config.toml
num_hidden_layers = 13
hidden_size = 96
num_attention_heads = 3
num_key_value_heads = 1
head_dim = 32
intermediate_size = 512
vocab_size = 4096
hidden_act = "swiglu"
norm = "rmsnorm"
norm_place = "pre"
norm_eps = 1e-05
positions = "rope"
rope_theta = 500000.0
rope_fraction = 1.0
qk_norm = true
attn_scale = 0.177
bias = "none"
tie_word_embeddings = false
parallel_block = false
init = "trunc"
init_std_qkv = 0.0585
init_std_o = 0.0585
init_std_up = 0.0585
init_std_down = 0.0
optimizer = "muon_variant"
learning_rate = 0.013
beta1 = 0.9
weight_decay = 0.024
lr_head = 0.01
max_grad_norm = 0.5
warmup_steps = 0
schedule = "cos"
final_lr_fraction = 0.1
batch_tokens = 32768
max_seq_len = 128
doc_mask = true
train_tokens = 129200000
max_steps = 3943
dataset = "wikipedia_en"
Each number is 500 + 40 x the weight over its row's rms, rounded and kept within 0 to 999. Layers, rows and columns count from 0. Numbers have three digits each. The size before them is the row's rms in percent of the matrix's.

# layer 9 attention output (transposed), 96x96, rms 0.128, rows 4-11,36-42,68-74, columns 0-95
132:501507449387478531535593533493518499513463504483496518447557439443449576503552534524452560494441525480503529555521509472453500461486472502445562562535468476491494523482498450542458551519485476493523524462445496454560497443518469522562436582476545520519464456453462468427509491477476520441
134:505514515445557413503477387534471504538493451578505565556536504508479493513558488497480526504538542546505475568513534463499515451493429505495514461488419478553470481479495453467489548413519531508434517486505593497529495568581508503501536541436480522554494489527523545573458530460514473482
130:458445547517507573489513517563516487464505557487553541520463495498533427433498446557468511555498485526498500462566509547480491487511455505542480487477452512496576462489540390527507478531595429400554569460488493552526531545506430461528523535547513505513518523487516451501458524519551549476
130:449501543478439486562532472458467466518519450449500467549489457442535510532428520507500550463486543558517542570460522570437448511516510502471487492476529469484456490491504466447525555478543518519527449519531512503540497532504493535475549466442513512484436515472542391465500460611420409480
121:464498532462465458489503466459524507566483510532429554489547525484534470568422598481464544500495510509482574498587489478505453559509455526494512557396554479475561504492459517530510599556512523466507505431536476495513539495442532519508516528513425454455476496525465587451518491509521511492
132:522442507479490469504427504425449492488532491508530436518458437524529489552476523453486494500510464503521582429441505492469550532485474487525527485491489546467576501461453490472492524428551508502503498522531509452498542502439528460516423497548411415466416421454520504472529526534545584557
123:437442503498465485485481505578509535562551534541516409540532519525479505551434481493490476571515505478517475447558482428485466588519486537500507486441481500462504468473518426461547479526439525487487544570486462492530482476487549496565566565452490545504503530512526495555368505504479496545
117:575497556482536551510471454462528575485420557554509474504557497467515512483451507465521541508518481461476540552526465457446509469499514542514508484489451551576402532457534509525473484567498495485461477490536557500584462481518428462506549458584474573548448480460516474447457496542464545504
075:508526482445530466569500504527480492506497473541440547482557488404469521543448461531470490477505525518518519515498488387446586473492515443505544555491421486560477481586529512441458501493451510481484528477502552432510528532486457508565526535454569498525483468503508476434573440536515505430
065:485478483492536421481486415500508480534480490563529536509491468477408490494530560528464481563519533560490474603515486577488524512558479541554543458489449503528465507457512512552546515495515520574520483493520534491534576514522520542465493587554520594596517551487466470557499488468540507519
062:461551585516520544550543433563515518439491526459584512509448535478522494485494502494472518564526483438492524478511452536467508477500494561506514542496486577534574453486522468539524518550592494485528508438470538559543491538492479506463505494541468527469494596486543444474400449494514474576
073:513507543528502483553523487481517448413508480448531484495480517479478432503427554491561480466513517494488570420485519524445481461492513491457493493455508477505431451483476521496531526508511546593545467567498516450511546554468479459447455441490542557492465554506537436497493414581445431436
077:457571531460501382444490417500458533484520492497452558487502457463553565529470562509477470588461460537484482472550503527549476613511512480483526514467526470526549545465473533554523532498467564549539538521475422509543449526512525516499511543487457478441517526503533496504530466442558519485
060:446484489470495445453515523478513519438594542522550423467510489487497500535521519456499446415510498532540470520512485477515500482521464472538573460555476500476569458502455468512438501532500483515516562537550468482479522518496488442506573495576482445470418433475484550482594517517476609462
074:513475414505472514471478586528526455585541470544446446474529510546510505506484449463459560458546517527511481385563448418513430549517477432521509570518507492449494472496484476462536493515480554507512556527540489465488501470466561484563531545449501488527502484542529513534408513464533527491
097:515485560632460484471438502449513499519491507488530465563460552537552446507472489483568464491501446549496452516459514542522483553555521527575459471489515513489509519457513525494501467456512547538498431569551470543474494521489541471441549438555453484471539564523526543577483541532471507580
094:470485519568438577500511576509539506469506531416503448548487509500530509465421506514538500513469448423461509518487468488481465534465563478475463517488576506469530531504484555481493462549472427427478475459501450502454476511444461498560495436508520488418500506417514466403476476581499504473
105:561512523516510460498490485512488482559510458516430477511540523533429528506491514426500475446499511485479525517467512470531493504507523446457516478581550443455408530510405606445497491462391544545448422579488438472488498487520561537497532481461499505494534451483478524536528508439514481543
104:544506439525542531419444480539532541478483557561473515457516503520455537504595453497494470515525491485497423502523523442571527478464453478505489523532475549486565512524477544530462444539469510476434573475515440524489524459517505489538476524538469496486539534514431568485461554432620544480
102:559493413482512564537515561492538486485526516527545404437450530533464514451552454488535478449570455478541434429409485487509524451477570500509493482563440534454449520544577484469489430496420449501484533497533535509481470482489458463458473500471570497494497503463463469501513493500462472508
097:495520544582508550493567500554484531503456502495483590522532553490434493466483512545519532515470559480452476546529493516522451457514527518490462509504532506537470506512530516536567473584482523516467474538465523546483469509575483544452498499430557577518543600546466531494448441486464384471
100:530578490487531485484521448472459502397479500450516491490484480485537532500509520513500530476429484511484529526429511594515513447532537503504526442520495468531490523538499566531448522493551416489512442420499520526474522503534460492426407415584519493485560475519467522456596516531552509469
# layer 9 attention value, 32x96, rms 0.09, rows 5-11, columns 0-95
098:520464540480503506524469401535539454432494553531499485570502464502546516478470499504536532567466479430449459495541454492544455528470558483455475482523528563469584452513485534486581430496472440486506525460598467475496484470464500396534514480447543510461491497519477525552493554512545546533
104:514444452420478481524438570525498541549450532484566444531480540550488591550521557515529509489498471492534505502485461525541544440521518501485508513493508439482533530493582415513453502503465537546487537497522490439498524526466443474530550472414511597492573535555476442524506431529479479485
107:477419489570518536491527517526521498492572437460502516560606534432505513481545451510549462510501509535494458541516450511458507504533511542450517516568464489565555465495510480544505535605521467500513526458463424458545486538519505511503503510490433543550506522495585502486497571451413537539
100:520472471451481518522538559579541567444527533496458480485561466522526489453506511422464485570463557511542464472562511493460509526460480583423478544483475492451461462478514448502536396540533540504538586566481579442465526487530498437528492517506504487571491522501495481503485453490440520505
100:465502466538485518514496496524555554525540510545456492486476557545539447440513450545562492541441527512505526503535528511531583523514496479458455468461559492562441471490473510478425510510533499578473502433560493469505532442455482536427439442573491528504474530491507394471495467532454584461
103:541489522494491525463529505498509458489513477483408478541494476496520500538449532485550466489453498438560397518508520564470510492489579441486544544463568558509428498466497478497543524464549507472476527479433499533441493468387454502517574536512475471531498495466499441488606472457443460534
095:472491523528551500481492563590477477516527518472520550482399466520463466466558444506504562526521502524485508511477438519478474509560510493496514440563547525519558460510499524517523485496539476557450587500520583427449534558496468587535517463564555496491537548473562496491497590518505449464